From a checkpoint of a small transformer trained on Wikipedia.
Size: 8 layers, width 384, 4 heads of 96, MLP 1536 squared ReLU, vocabulary 16384, 26.7M parameters.
Architecture: RMSNorm before each block, rotary positions, no biases in attention or MLP, untied embeddings, local attention windows, capped logits.
Training: a variant of Muon for these matrices, 567M tokens, 8167 steps.
Each number is 128 + 32 x the weight over its row's rms, rounded and kept within 0 to 255. Layers, rows and columns count from 0. Numbers have three digits each. The size before them is the row's rms in percent of the matrix's.

# q: layer 2 attention query, 384x384, rms 0.126, rows 223-287, columns 96-191
# k: layer 2 attention key, 384x384, rms 0.123, rows 223-287, columns 96-191
# v: layer 2 attention value, 384x384, rms 0.129, rows 192-195, columns 96-191
# o: layer 2 attention output (transposed), 384x384, rms 0.124, rows 192-195, columns 96-191
q223 091:166127097144146107148116168119147105145119147106150144111102115153112092105125137136163137167158178113149141099109118124123088145096137159084197128141102139142130163132098146114125148137076135132125156118110155101166091107093095086107112055116146149135126125138082167146087159130134138145
k223 093:149120170164081154102148105139099079129135140079134204107137122075146101157109133148150164133158131175082139111163112126095166060115169147212135103118137134098100080184160203086136119133161154114133135093113111222099102065204168153152128142150109137101070096187133143113144134109102088166
q224 097:150119170178117110102104140140098119095114150166071162102100089039099165094106117167086115146148093125109147093121108154119199086093109138134127158095090138120108123096128083134176160129149107135185066083098116167115083139117092154143144143102176132090115103075092151090129152136109165084
k224 098:125118101106121121106156084098159153154189151108091133127043186194133086129101165112082136117097146127121053137129126121146085169069127148144079147138099151127120153134184117125162191037133112152085066191143190133151072142151125147083157121119113154183171154147102116086126132084184121140
q225 093:145152143134177114198176115118120152137143075133189106214124132091114160148160116100122100152166181100113068175136100159119161135150159182098077134087100147153135101158113122133125149107141104112038024181127132089103207144122155143135094164151196123135126114238148115133122144126079090096
k225 096:163114110077123124102140116129134133108086170148113138139137111136092164145151114141108148179087136155143178109139060121083093136194140107153085080112103090155110153088152083144109146183135183117165163159172128157105137114129079160057105130107151118070134176058099033131091109154138146123
q226 087:148116130067142115181158060085125133190105165149093158155121126117106055130118145140107179162127079143093158067165150145173191148165157143130088137060160162171148213136099114126142127156137144148131197147159087157156125136150099099081112089112166098157089157115109140089149142124135092152
k226 102:107114106108092137117110151088085135093097054136135117104107115121171211134154204146127132074094159090129134212122168114163114144136126119141192125151099125118098083102137121139194130105116134096189132127075141103147112167154116128180135131135110117137135175116192141145140094187062092099
q227 110:155074181103083155140061101120177106102099103102112135090112158092132102102076141168172145097124114175088094132174147136097109093052095139116105098123135120144143110140071178175121174122071138146159103072160157107117119101053100122127172105098131131076076123101143078151097193151210102122
k227 091:128146104134130107141127194150032167107115121111158137174139156108143107124114139136145032153110161137150114086133125123162128153103136149076140131129090144138092093121153078140134147106109135083070099131111188042146160161156116142121102124136085098131162204201166126103157147130166114149
q228 107:110095177173168086109116086155101129151126121091173128077144090127186116129081102175103131154165101122120144084034149114120148104058164159111118123129233118112100223142129125071090139130135154112099130128112113102094048167147147077116226099166079139167191112114164094128104185105151135151
k228 102:121159108125176098149160103092168090176117088125074141119121145120106147100167105166120102085136156117132054135167125126124173154124120121098106098140144111134149079106145185154075090084149130119134087120188136132098128100149097102077112081148133161198118119147139134172121148124126077095
q229 097:107089144142092115164076145063130105137123157141152152077125122180131135162145102138150112121097165056071118068162110110136137127117186114135172120151133119101128121094108112141056120098121072181146083109154149159123094131147148097100206132141128135118126148102160128188113084145164055149
k229 100:114154074087120146183129075197127127089125144127127124145136153141092167106118190118147105196116129186107156106170113096155111130117149100097130104171157191131107076106079132113136170141102115113110188173118074041134154160154103157133101166098186130138121157082164125127156111114098137170
q230 097:140133137159126103118101097156141125188101122054126117125177193145124126137048202159141117092111121168063141133078119105107082095112147103144126147177161130205172084129138086208132107067082108086150108139090162114114052135108157146180105139129137131121113097161140158133088125132161107128
k230 103:165123129175165127134130082098096105107095116127138112076108136189099075139118078106143183137072103186172170203163121123097114117126113132155078133147164108154210158123139147132152054091145170125148143090127149097108107101107091129150139152191154104088159141080176166148140173114184104130
q231 098:102185097115107117161168165077191161119094139111139185135170137129126181137144066107139186147091109143124145140104090135153087076107123125121054122115172079121059098136147163148131121074117145142133162179087111089087182125140055121105116114131140127128188114113095114171128142085159103126
k231 101:075166119165146124184115069193148106175131108185171126144087114111110170090082112102055148132101147123101101121113149113175160135101129157153140078147053151148142111137170156149134089104150154143117069131119134200071119093128075134119171110050125177127096067102099137089117158143124151084
q232 101:160130153117090117165179093106132109096161155123130097130134156067120144146136152187115072111167058150140117125125133103138089179080115060128147146086125157146100119086112113122114131132111092081114159106080205083099113132130076064110110169144108140153084070146142150134095128093169158150
k232 107:096115204125132098159187158110129100104100150081143050168148120133088140118125118112103091090082143155101118128163137137111085123105147104129128102102122157171142104133144130177135067113157102059076145099124115121189106116130166115132081136095126074139108130067125095129122135170151086104
q233 099:122167139106152129077129134130098150130094098114181112142115140150139097096084158111101095189155156067121096098129104116104101135174104113072139119127190091181134121089079163141112115183111063140086148133160117160156133141149133094091126094142149126089162123082090133156121101128075095138
k233 101:129122175122168097162151136064124117082135113132133093077127141176100181166163131140080120130135089113186100121175139131140101096131100127180160113184157051166080112150175105116110108153122149123145134189116157115176117139171116093122162082122167132113137184109143107154167088101133195123
q234 101:084149191112160129132092130156118122126141111124138158137119189179150082127128080082113118110144161093146155094157135184164148140151170160098194107115105105134112139144173106170143127178119138138158057135144048160158160118125090159053127113069126140128197161115095122108157162176132057113
k234 100:098145173151088104111139139107186126144076114117092144200169138135160101074100033154125143119140096120139136112131178204137121130141163163096207098082086151158077143100113125120163125143099121114148192091110034150131131099142108090153138138107112111075132124166105150116105124098102090130
q235 101:077128156142127202119160134065168114121144143117172130142154111170100060142137141095165101104135139108165120137155152115195129125167142163110151073169067126078121191091097133120150135085131087104157140117115123092174161138097147081132094127200113104109111090161126109157063163073149113135
k235 106:094133172109139138109087120115157154161145110121156103181144127112139089121145115117100125109150131083142092144106137104120174077071145105144124121154131172124136131098131188109141169114191099148102084175116124139171149177131123109182140138182085078125107088097119121038110154178136144185
q236 096:158094109145082167123141086136100165113088141135162103152090155203156103075076122143118124137128182119147155137166177096120090078090208100172080188111164108113113156145105110131164126131118110058113091055125158149133169171165117117118112125096120197094097160125144094080097155166153153138
k236 105:085090136147079157137117037189091190124079155110128082136148122140127142126127139164125087137106184113085138196129068121153171167131142126136152166198113145075143130139065127162075115130134146155102125136092156114163124110171151119089198176161122137143107114120095126086074132165140140148
q237 105:173123108171200124138136126144155091103069154198119140122158144177097133213160175114123081114095118168128143074139143129044094103153132157088095124139206092123179178107099146085089129109118103088170152195175149128133130134185089093100133119138103112078136117102162105154138156119097094136
k237 108:170149129120149089157141126122128102050128129208166135164127057071109131166183149125100135072157153148103121095086192112071121086123124190154121098151181143094102193112158137101087072147155099056173141133125140166124088117130087109118114124116112115097155124137126132106162071137169102137
q238 103:128138175116147081086140063178097176089171140144159173170170160085159114147175137103097143143184052081136105167149151124123112098144146088157136112123100117103163101122153129148137148116150057152082164123114164115170156144126135111116103135196103098101130147183117090129162141132152175077
k238 101:143137117131156062103127155117132099166111188144152152152060135138112092081154100148093151138211024103186128163141119129159146111094138072119190071110095129146111101134127124094080115136150166214147101104121124151157137116146105094095162113121150149159107134126056105149163103096121102113
q239 102:099122131136118159103108131156188132150177159138082119077150132113073125100074155151155133128086135122127163193145099103125094140159100105211130146152138191160132193116154111102109154149093129129133149139089087122114168100114161052163111134135137119079125152128124163153109142196084120153
k239 100:101156090101099145104120086060102077135125145128126114121158100142116134122177114157076094094135180153161122149122122160177149083119148153168085134122123130174186147083150026118146130152170104117208107157175158111169150100152100129169126113152125155132104154106087120122149110161126131063
q240 100:109155095118116131157117158134105132120124166120094149056171137195139096167114110176164062104116082141089098163136192140091175093113150077179153107128186116186100112190132115092062072131155114113156083143098151106117119132123171140097080120051139174178138117147118148066106192170156149130
k240 098:177144165106140076131111132118188145105144201126059162077139132098131114163125104148159092071072076131133168128189158148131117142157115055131127139107155176144127148121151135099090138139088130143140168133085179137115158122141105148158129198136118169118141083108099145086117180152117128096
q241 101:123148138167148112117039169106103159160087134146092147131082161128122113146147150132084097142096148139170118139122139110116157081164100164120137154184114181138134135107103121108125164116197135151094180088091120152152114155120110127151171124134151183134104134124124145143158107197136134114
k241 099:143149134133163135099067089129118077134135177197138139130136065147138080132140133148096154194171139118115137156114158147114099086106082140134167110168124184159143143124104143167129131130179175102137152120111112128125168083098055080139150117114148093086056079149134076125089091113121152146
q242 103:144094121116188139127138079077109163147125132116151113113118121124103123160068129109176111117129082142125160103147118172129162118119110081107189165059090163117106074142203198100111112071113178163128086153182109183182098128175090174085095110098036155116145132131110096047117098125143120110
k242 105:156130154107143139084127083112094106121122087093188086099109105189129156092084149144119150147109170110126095153163114090111157104151136132157090152050164142147064099146182159107112146167064152087145115158144153157073174196136052134124174128052085098082091152156155115205154181121138093079
q243 093:160084116073126106137214094124145102126122093163191194110140181160107132167120102036146134122102152140115168129096147079103101106112104098082136176127109100110122099168152141125143120149185106150113069177116163067119120134121119176166197143145106098134160141089093175159106082108152120154
k243 108:135136153085090058176120150105189071120096081185132090131125148166143109144115123160112196151125135132127122093171186149111103047084120155123137168131162113131079118179143126124139169169173167120121126166182123054177134131125130160112188187144084082158167122087084104142132081117166112155
q244 103:112164142125164137127073148086158126102109114116106103062096118111125121118120157166121134149160139155132108106149126114137111169175098122105046128146135067121154109139166159105171086179128134115114082077177101146084113176110141128156103132078112126122126156136168186088082204149126075086
k244 101:113172114124118084138133091112142115149116160170119159127065139104167036137146130097124127087138112159060157122160101199109153096100123121147108106191147124155145106070103123108145102148155163141114129172165090143097118126171158104113133205104086167112086106112119097109136141213117123162
q245 097:137160122116094114140108157121103148108100159130134107095080095123141115191168148176174179162081164095115138154054116096107063173155102104092164115198151123098155179113115092126069104117159142080150058187141099140133097128141081127136153063135088129103180134164151127157164115113128117115
k245 102:096102129082142163180137143138108106123140150072128188066153149154166136082070134168190151105092253132055089135115138111143101137088150130139140100091114208165071100120136133150068142083094095092165189140112102123120128123122103115180116158083079151143166155112167124129189097097181102085
q246 100:068137117152086110102194164144148127110127153155153128141105140128137156153067131180084096056175070129216178115089083097111111108111105065136145157049169138178098148132190139203136143104147098114139114145151057067168127098116132148137145126112163102162096159127125155042118116145131145129
k246 103:085112148127096134159111148127121147056158132105168155075141149101041152114176144154166113168127138104120148165131143090138083166134124121120156116124099097137123115119146132101061146123140154154141134154126072140120146122120160112164127164118102091124056154127092172072089134173095185109
q247 102:062181130097171166096120124164127106122102089172171165163125066098167090133171157149143163128129142133149078199116112137132144195146225140132074103161067157149118094139108078111130097155150107146153095142074122113150171133102181132167151104166119117123155124091118126073124109063126188155
k247 106:121146110131153100141172136085166163138148093131116125120079192135106113114098110147117127170123121124167118140086104137124145184113190145116121123119135155174100141154096097110084104184140132133171166151115094092178158129092226173175115084162079077122090096070171144116159105106145089070
q248 092:100150083147146128120164121096091120138117092151128137120094174107150151111143115101129030107077149128176122187127107181186147110088087167103085151143117157162104130175112162151112103122127148136136176074140119129112084142093161110118199122125175102096143173093084160152171059163115113135
k248 109:183114055147139117101153156159112072123119131146103073148135100209180209202152192104155100130124110100110119135124072138199088149095120145206110141179074142097106114169101126119054086164144185121089143125178146112095143120078116098102132148140073155067082181154128126147118099129086102090
q249 097:142149148134118116138145086134159094143107149128119080119102124129143149191111145145107159182137126163117183127097134164089137175134108065129135151107116107139127131145123119137140162123189068084064085184168054126240137131117106126182122133128146085190093106139146168087137137164083147167
k249 102:081130152176086144113124116115136123153131145126121166158131152161172125201189148114132144143072173127118162141156170159119086099163162159127099180152189175155161174173157197108116138126193137149146033114114140104153089132124090092120160149169156166090129126189152144151104090208145091120
q250 105:107128161134170116092170171091114100144125134165184057117151107168128108155174165121189109100102185118158074129141077167158104162076056136071176106106113078073143146129130115149157110185096111091101114130096165155146125074116140135141134124115118124142109167142135180116112107082139112106
k250 095:124127106135138178129174109095160110144154090135128111120128034101133145148147068106130096152098156145098120179135140169102098149130115115139172134111075152164139031115115139113120140110154147110079085144076103158192178150109138093059196111115143126130151116107091112129090114135112092106
q251 104:160083106216102119081117080126148184191160078100246116159144155144121096173183150136189144110121192121178108114126131109111132093142181147151122136143105146148133178152124149106107128114111142150147081137148118144113169173133130090099160097172078152102135120186120121150110087114101108148
k251 100:100167172110120152059109129200167136105103066096145097118139195139174124081067129150119123121168143065123168168119131105129158224112182126107105130179087156155191140173105107137133179064118156097175123111130175090189130146160186112142161170067131152086140121130151153124117097084145141174
q252 100:085151186113146125108116200137159149152103105082121134136127146144128164102137154145099111139152131153149093125126066143157134142127103134102166175144087164169151122108140119073121110082229073157161098157158138132136160110143188135051154138163164159157136142163108164084155119105094113128
k252 100:139143155117091156040150166124116124115155049190154169115128086167164084177146091101148149132168157177155129155131102127116143104121155155164149173128072132092119099099110172094147068124114106138123132098166161089097178099200172121143165178134090139160136131141147144113150130120106143141
q253 096:159191134117140081153106139162108137147077109135143133091088141147122107116138121123147126184138073123119113159073096134128119152185134111168159105179103115118103181101096105118108145149123138108121049158140145155208121122175080138200179122152120139093181070054157163148151133153153114184
k253 102:123141114144165144116113178084160095127172109116111134112149119163108176172130170110198142135112114125134185127190150145120097106188036092171099102123099081170109124154156191149120072110124167119110121078164103145114133090158118165102179115096093138109105118156116148102115130164148137113
q254 101:144092176114094145172114150152125138151117175129142215110146119189083148072133115105081102080137170186142091177142083087070122102066115146138110055123148124136108137094078119153152102113111136099153126141133096187065118127087110180154084129116117158132115179118130131154129116055133167114
k254 107:171103146167169145169139119112096120101142130106156135144153179132095118158153140145122132081123194148100134176137082124174130033115106060109094101074123139085132098088093101154118138138085174070135091142143161102143148123137146117127067103136126126128186122105116129101172100161096127107
q255 098:149131155133081109188060156165142162165142099116177120133159075027133131130098074079125071113116180143154148147107117142116087046134065182131139119124115087152145155147132109129093128149112158173204095107069133171146107125117124124117139132049124115131166162104090169080161145188094118164
k255 107:169151150091170111104156111129125176157171104108096136129189080156116076162093104069133156101137084121091116160127119153122110118103159161065180166159081123166112150146104112173131172149093143087141062107135055176108072159117097022150123167105133084182095113135136154149143087195140122100
q256 102:131117131161145102161175117082120141141146144128192135161100104175153150155086135080136089151189087138073131127183099115123141127167136098183148148133162165086146156142149046145178102073086136142161168126125154108143151116145138094101093138107157129210060147145151109095079105213133138118
k256 105:158073082157155120141155162141105027145161132171111141129109123118152089098122119077152105150123150165111129141148120057120063136192137156151095108087100127110156170137091090173120185105169049063142042161130188162104132161116182113119123117113123118198153144113177184174115159133160151194
q257 102:157102137144133171072089139140115115080091118138073141138172168141133120139166120194146133101156033131147098157145122180130121108160123140111101114133135134176167096092146168091167145050067175127226167064183149083163067154180188122090078130127155119124148118148134142151081099086167117159
k257 105:155050115102129160105070153134112116174110113149107170119160150138146111076172084104134094098150105151127094069136130113052121178161106098139110133190088134166123127096182103164159105131064156174167116099121094097133061135142227100073084157163110168095016145121109118134110106082089134112
q258 102:171112111140133083078139109154133161170125122062080147146099074191100129148141109128113120150164132107110111168085189145126129086081103161109129166132128135185150110140119124108094126148176140103163124113112113156122060162134148178096143149160117169126102079178141170086157126142169167205
k258 106:157047102147160110126172107119190150126129152174112086107119077188125160188128147112143126203131101134122097152131181134121175136141139152124095133158159099143150091157069178079118133111163131151148184090120163119083090150116161186160100085139092183122176085156130140144119151089112103080
q259 101:197140127137163085185117169097128150134114137166116154129207105118124099158156134119082102214175154105111136160121121129115146102141159146105136181106121102110091148139126121104118113162131124125070086176169102128144124141145094158089075148152140144141163165097089137204090081120147125088
k259 104:156142132148122130108123137111087095094049167152102157167173145122102073139133142147121079087157114126136084143113144101153128115168178161114125144113126157139133101149085164061128073110181099118110096114116120158070158124122091153117172135119079135186174134143144128123070103147093109120
q260 103:140136144100088136141136110089084125222136117098109084150127124132220103104152118124165160155162187110124102115125166152159105167142106113153135142175098080130156139153043146215113129101139144173162123078137077131164078069180127121131092132097146121120056172139162129089185119101129104131
k260 102:083145124115148088162049166096123133116139122101113130109139095063153109124111089129137142120207112097101148222097100155157111109160080095146114093122136103096121179140136097189153185134143112164097080142126143124110156114131117132125156098092133114126120107146106129180176120115157161106
q261 100:114120119136094172131098117142143056125099147116109168160181172132059137158064127135179084139119052097098079132163109085159112148118118124131174109133108110142132087120099144147111164093156105118151112097128166133114156102196147091123038171106137100096163043091107158151141120123148082153
k261 108:106131170127138151114137143171144115091116080141156141139128158155120150143095135133193074132145096117065167107154127117069121086163122116140107100133189139087109127166167100121183100128122094111151078174112086145086191075135142186176132186062116152134108107094142130085134088133137105080
q262 098:210171168136094130158125137107142118104078130101031099148154111098146149103149147123124127110151123171128131125118141169118161119116120158138195189046149136129050147137129137136054128137148119061138146125131161093162115081131061084120124120152138163163164092100166123098118076111135149065
k262 103:111131175118116122176212152110081080154092179139087157184137166091179092114084118119139141054125113091143220175142162173136115122104118180138114111138170112154116086131194106128109079087158089127200118093160140115113082072149122127089134092154118138130194100143123077162156083159127117124
q263 109:117135161070129159159160134105129166086150091105158146171138118099146144107172122175194120150135095143084091158125140081160100105128084118162107093130103113134134106165179121128107091144135101167085110181120102113132096125144168102080116126130148082160096137093110153104143159173103145170
k263 106:177088162128142106100125091155090170116140136125116143123105109160145116118083147071122105116125148151141091110141137090179151104130162117126160117134121104154113132176165116101111193132169118129080121184149090050255154140163075178142110149116160121138125177141136123165145098127117099151
q264 093:046191073140147132163072090153083112135125120139144111127083116157117127072133146171103112120053087141124137139161159193054101098145160106144123108086151169146112148164101148153104075111134156179118128185084090118128134125094097120163169100132092057100120152132149089156134169155067151096
k264 104:120106148173086110145138152143137116166146112154142155080159084111117090154132082166089151169113105113111139158157098171113062154141129131130085124096067172129066154102139104151195111114104085154137159134126123127140171123156085113138172062149145073156058147143141125154133111106108141111
q265 094:088136139133112137147179091182105101137148095138107088155142145101143096065073113126088093142139172112170099068139173087115106175143093117103104126174167175128153132112159109095099179114113069032065116166175139155179105101143089121104103144116131119173192110114130097069148153119110152129
k265 104:129177189124110129141136087148106107126149120151136155165169052135124162162118110123144095160143070128133140144180090130132119184126087158074160104104120185157064158094077139110143112114094118077151129150138100127162110110096139098085114111105132096164121119155159095160176099140108183189
q266 101:107113057153136099117058111127156174149111112137111189167093119140115122138118087118075122144119126135158179163113128084077096134151146098075089136115129152163117098152034139139125084124138153119162092105131075140074170141113131120146135148134133125145097186150150106126123153090190115148
k266 101:152130101164175147134077124138061094142190061080172213166154149130159107144105110111144152071114166193124153167132117065120143118123168141146114136112117198150115111091054136141117161141161180107075109078105125117111169166133145129156129098140106122129109174161081143136156133097131117141
q267 105:029111083148147110100170120115137120058182088164153146118187101151105147062111104070074086174098158144122092141183117143095176172154148113108101132070152148180114195162139150136182140095148139160064139151164121103148158137103169153125105130131148109152150133129178102147112079176134152116
k267 102:067178084184085086123120112148157123093150116107097187095137134146164093057173177113105120158151185135140123127139122105101175091196197136148119116148117130151109148132082123116132042076153159159114153078078147196146141119124151157112119111171184119147110093174184152138170136154169140184
q268 099:138110106080181116078123188122103102094175169097067074136184095100145119120110148133121185159131150103144139168146137137124102126223128184122119124152128165143122119107087088163126127138114089143112144166125084146114146170123141101116132169118107111135112135142097189185185149161156117114
k268 105:107136154166132120143152186112092146143114135075140081128169143093114149153138198184156185092155099109110113146128159205076138127174092121171129127168111175134130149122060129110123131147103138078077086171153142096185085105086186080156110171147102139178132098129090118134149148144139089097
q269 094:131149107146100134139116140140151105080136161092103154089110061071170130150143141105104167104136157153107102191153151180081119175155122160107117096188161103083074128203082131167092102114127128162106140170134195155087063103141147135150126137098107151130136111153140102188106134169148174061
k269 102:208198165173117130125152212095149091157117138107086166105158102136114089171172152076104134153122153118110114122120113119064109116107163170168111180155110158067115154124133138129154183126160164166121137136194106133146129085121075111138167082126103121140138130135138155129120163186153183111
q270 102:120117147111121134140086170112122139134156127128086091183123127151119129126108101097089158116155133122199114148151143105109132113119127107118081125168084123155109146113109142131106159110069073108107057083150087106107172142079172145182143133143138105104134157118140163158165159164104106106
k270 105:104023160119121173134115181162111168149140131128129108122134105102115186158124148093080155134171097169108121180140184093148152163088091153128185110134141118125161114201104155174127157144101145074105102083130123180142130114070183175186140153126173087146089121128176083111140202153090152196
q271 097:088174098142092124116132152098096145129100069129129089116106122126124125082061137139170094153101091114135094128082139080110129167123120099086159141226110151096077147123104145124128136163192138091130113118149081147127142147192106149110110112157148097129124064143118178098163092147133139063
k271 108:098165050151083157153092144125119125101153045123186126132192204128120165138163136110149128100086163143104156149116112122135139110099213084126134103164135097149109104157133145184127178119109109150100125152158124139128176156164130152064110117136122125144175152119136160124141174087124158136
q272 102:151127089120128222092136109123196123065126177083141176178160094145105113123109153115158104126137120155120067105144133126120178082183108116075121162121149112135111127128153134134107108070117147105134193192129191106133161142167105119134193087122167103177119139121100121184189104128104113090
k272 099:094175108137112082092186123106125127090120103136129085165147123067132145154130133101187100144145083145151076179169147133114129086140120109078110175104118131182137065107163137134125109129150161096100182160120133085134218110141086110126093075183106111177136118125130116156127082112061165161
q273 093:168107148195088138123164117128111099091094134119118189172127119175160177044135148136112192164100151052151112080121125143142188137120146160120085049150123116135134141103140116121172152143121128138106186193131161095185118143102150123152158110135100078161129092130132136115143125106143148216
k273 101:162093151114160162122113135088110101087117175108119165165098113108105127121167151122114165132180191128090174124097096202141144118140125169114149105158184118084077162136142150174180122070132087182103143167146146139163143115099175169137187121155090169213132072090080154186136168110153174173
q274 104:156176105104149187123177116150086104125140132112116110101153157135130098111115101120110088087132124124121120170118146074149071134054082121143119142214119102081105105094126150133166129132096122137147090119168172182115103071166112114137138171184167178119131160147092087197106173157113160169
k274 103:182148096065117102128175110150058123070086157076140132107184159119140090132160133083122103104073087157104165112081087136122144180155147136089126113187158093139104149094177118189136152160119064137135091094193150133086104144139127139140155202130131158135132103129080079086090145112137118177
q275 106:060081085104058129175179135179098124090081120125119130066113152188113154159170092142101117091058151095130089090071122149120165110120194212104123124100098157171124134097142196051204131152115150172108151169144173103108135122135120088130173118109105104145093159103134173094122187094083069068
k275 102:101087084115169104156201090146104118110158110143114145163168133095158084132167127163094087107077128169140146153163087121131137097129187128123097134130075119171103142171222192101102154102140157166120168148105097083072195116126126127146073126129097110133191179145165166176097126093117109084
q276 102:184159085187123134144082096094134143167159139072098095101065100098170152094167129141094174109118167152095131126115178150141133140139157162111139125129123127095156151110092153141140152083121196190084143146130208088137131108152092129089117125156151131127129132150095144122105089100147138134
k276 104:149092054112118171146137148097181144097153189172168114155122127139113146092148152083089139116102154096157080164117172060139158105100157166138091100145170137079079146152165187119091155120180147119150173115126098124121131175142122169142100111170158090111104108126072120161114096113115062119
q277 099:187128096149121124166114179140103138118095132107107171151153126093068158090135124097170177110144195129170156142084062156115152140125129155128087153179149138097158154135098134095163118132195097180103077147064123169137151176118142100148166118099117103062152189176101097119151113147061094193
k277 105:163134096114155168081169111147171149108118063132108164107091109137131116154155143118156177115132168100157082158113097109177169108148104086168096154129129142071129145078118118164156103159124046139144110160128150179132130128130142099108240144167146138158154148183102108130114121135118169143
q278 103:134170129120180167149116167134110172149148145134120116135157122032136123096122101103084071080123091176120111118178111109093154168138141176143114098183113131145117096104146095064135109177093180118086108079135110123063146149126179085147147098063098102134138114082148114063127104121138143088
k278 098:163157165108143133134134120106158188150114046136153161127122162150161082145116140103093141113168057193134144149148162150066117104144129132146113091150088155168133131149146044140094155126173133091155072109147164137063192145189120105146156079096097140061172126147153140160091193156152104105
q279 103:092128164152070156110119120175155089064119059110067135092121119068145155130135160114140139104178095149174075112052155138141101117177146146155104125159127105119174162166108175155176072120117131150079154126116123061116115110117105168143124164161136076113123090085110143114160175095102096133
k279 097:052154127108084147121103143117133129093173028152110139148104161177151103126141172078082076118141134124095097148133173123126069140165096100081188149128074065127125138128130155164102100117091140161088111147157140109130139071095094197121187154195118137141049109151149150163186160085110127100
q280 097:113078128147158120136161170169143145109150103178073095081178121111134164155128173146161147090098113059092176151130120134103121150129156119095112173122196155115095167112131169148067153103156184153135099178065085118146121141081081146093109093127140151115074116103151116078076117086086121161
k280 105:153130231171125118149170098141099122118118109172103126160131109049154112144169106059156068090148132091168100120160173153104098190160119130110147228220112178110138171078103099076114140148198201160140139111100162160133146138118096125103156084150132119170133166094101042106144170083110115114
q281 108:168142195063146151128147161105109063117098127152099156148086132084134086194151074141064088145112111130145121069140153132122194128100137176170144098078126110160157109129156106176111110113139129136157084092154075140167054107120118158070148138110183132127097130135152124091157122120116100111
k281 105:113100130121125153114058084144136085132123100123094144178125097075170130125121159086053102092155120091134186137060128128104174136120113159151116123084143103102146128117126038138098071049119132127108133125181097118111096122151165081096135132113192097183137127131115143095107140086135103115
q282 098:125058168123120129093174104109155153195100139177140141160122086110112135032082117060113096115146169113099179154133105146200072143130113183154083092095187144120109084107081112157118109110142126197074140115112114168108147116128064122075144131092133140148107154108142094120119131195093061184
k282 107:100080185078203105134146059080115117181140138094142157159092150075085112093078079087076117066119108087174094174157123151114168149063123132171126113146082101118121068125092117144141137119130123199154134114136146148078146134063100110068126137120116078159078140108117087164165060121107157201
q283 100:123167118136178114148162094167129169151097120195147145179096086155149139107121120150131116186120121146139099133091123098139146139141125136095079097103157144158133173120066094145147196137163156078082105111095156108120114121119133117112107174119096125129087188145138150178101139147081119141
k283 105:080127121100150087173131155133115154116094105172156117193094119130119092070062115149093172152151155116100088125133116119064133128098168157125085136115180097141125161150166109187130138094185165147095121136070087169130098131155071120117157057163180126144118138185055122152139111118080042177
q284 102:193109101120130126177141158115141108185176202090075157168120141038125113084075201122091068132128134111079077141150137115080097099082097148153161119095147102089133130157138135104103055103183104103077136171091112209108141126075089128175147130091136152138133112153091153149179116143138096082
k284 100:173137119071107126159139107149176154159125121122163155144038110112192085110128175078130128159120142080117116139211132089134085114092092170128117218049111100127145158160129148155132110119102108092168109183102123152141138109071154146146111110156131170099179196170135173138150101115152118165
q285 092:165127143102108118210097074177122153092117152129131124094091117160155142101109097071080142149130133154111089138129095204095142105132127168070148088166089112157173191125114196092150150108101089100141140171151119096159078119152100102113099186099113121155156117108121097097137109152127179139
k285 106:132115124107186147118133094147123174119105098127110182135111141126129131085062147096112129143093113147073131170133089158162112097102096133136073119105121113109110185097141118136136061073131119119124123167181167096159170066178068113098138169200166111134103113225182129151159156121131108122
q286 099:104117091201133164139140152099125092132180102092111143129036176135091104151184152180149135122084161150121129197117131181091112142114086157125161120095112166061174126168152104095149121099228154094081101144152171118073130132129106094135154078119144107118136145128099135138155149151085138105
k286 106:164113108114129169111130155122113121121134142198195089125143128145122118125164182145176199071173151146127149142161090086146117111156141083130201143152093101109127102116098070052130159131108123095158102152132089160098105088122055135158127082101123140084114148150171086114133090176146133130
q287 092:141092121118121079107130101100129141115107114174119133133103122174151135126093088084160114138121104130140044103091133145144151118071166153103128112094152140196170149129114121137081199138213103116087112107110118103126126081115116127110157173098096178089126152146121146179077137146162117176
k287 102:110103123150128175142131097153152102227183124151126133141172102121149179081199159148156090113132166125116046077123117161148136147106158164114115097207185140179140124103148025085145157129077103104154120102105146133087164079115100127116176109072140100154203129170135138134101115146137099166
v192 104:110077167105115148060208194140114145178147081160176081113160115144133109117112129106083099171166102110103111138152145117075086074163150081165136090179142137155176157077098123132065103117127126157164127123128113112067088127159115124057173131121145119070117101074175160071195171184202128125
o192 089:133178144091046092129153170151122099123099196102137125173061128116109136153118150106085126093113115148117110133168119112127145059057116181150141118092131153120163095089050159088147158064118122067121067109199190129126137110152151099115152121157114126104125115156129084131074145095103111133
v193 095:140099119192079130164213119048143105122149117124085067136143152111113101138129160199108139174122092156134105164097163105169133167107129095124136145111111147131111170130160167139098110147154175142117070141160093125102090151139130112128142173104152109091058139104075149161151131088122148161
o193 102:145091136134194121114107168123134209155109119140105146121121138116112125127114106071151117099152159125123183120103161114097093130129074097123128158138160162129119108170155126155073155132076098120160137151125171129141148185012111197137160127151119115115112130185100083104083109077128103119
v194 100:103119105114081118138147069126071184149084067190100141107052068096131120104129100195100145118125132124095121107164121117101127143158139090106173056099159145139107095130109093075198230168100074182089084123154078108150148133098138065165122228135095161071127065113140158176139091126151077147
o194 112:168139094071080121112166114123151069146075174126174128098139130162138114118100100110164120083131088174124138125128111119127122106103097131058124123141129124178142084150169163105087104161116153133201215084151149178108109111162140130107121111102150123110124139077141111165081108096096156128
v195 100:154125133103178127086126121089136166089163101093097129134131096143150105101112121161069109160158145137170201084104109166092148130109116116087146129113140106202155125103118096099128114209180077125087154067111178152129096114156124144101175094195098081137189131116049065131077110102144119091
o195 104:073146060123056116127140137165130100157129148161134064131058151069152129154130107145168116165187065143098140096121128133115203088154124096159128108168170053144085177114153096129129128134086107181081096188168132172123175162159185138181063134160116125088152116087180190199176160120199138154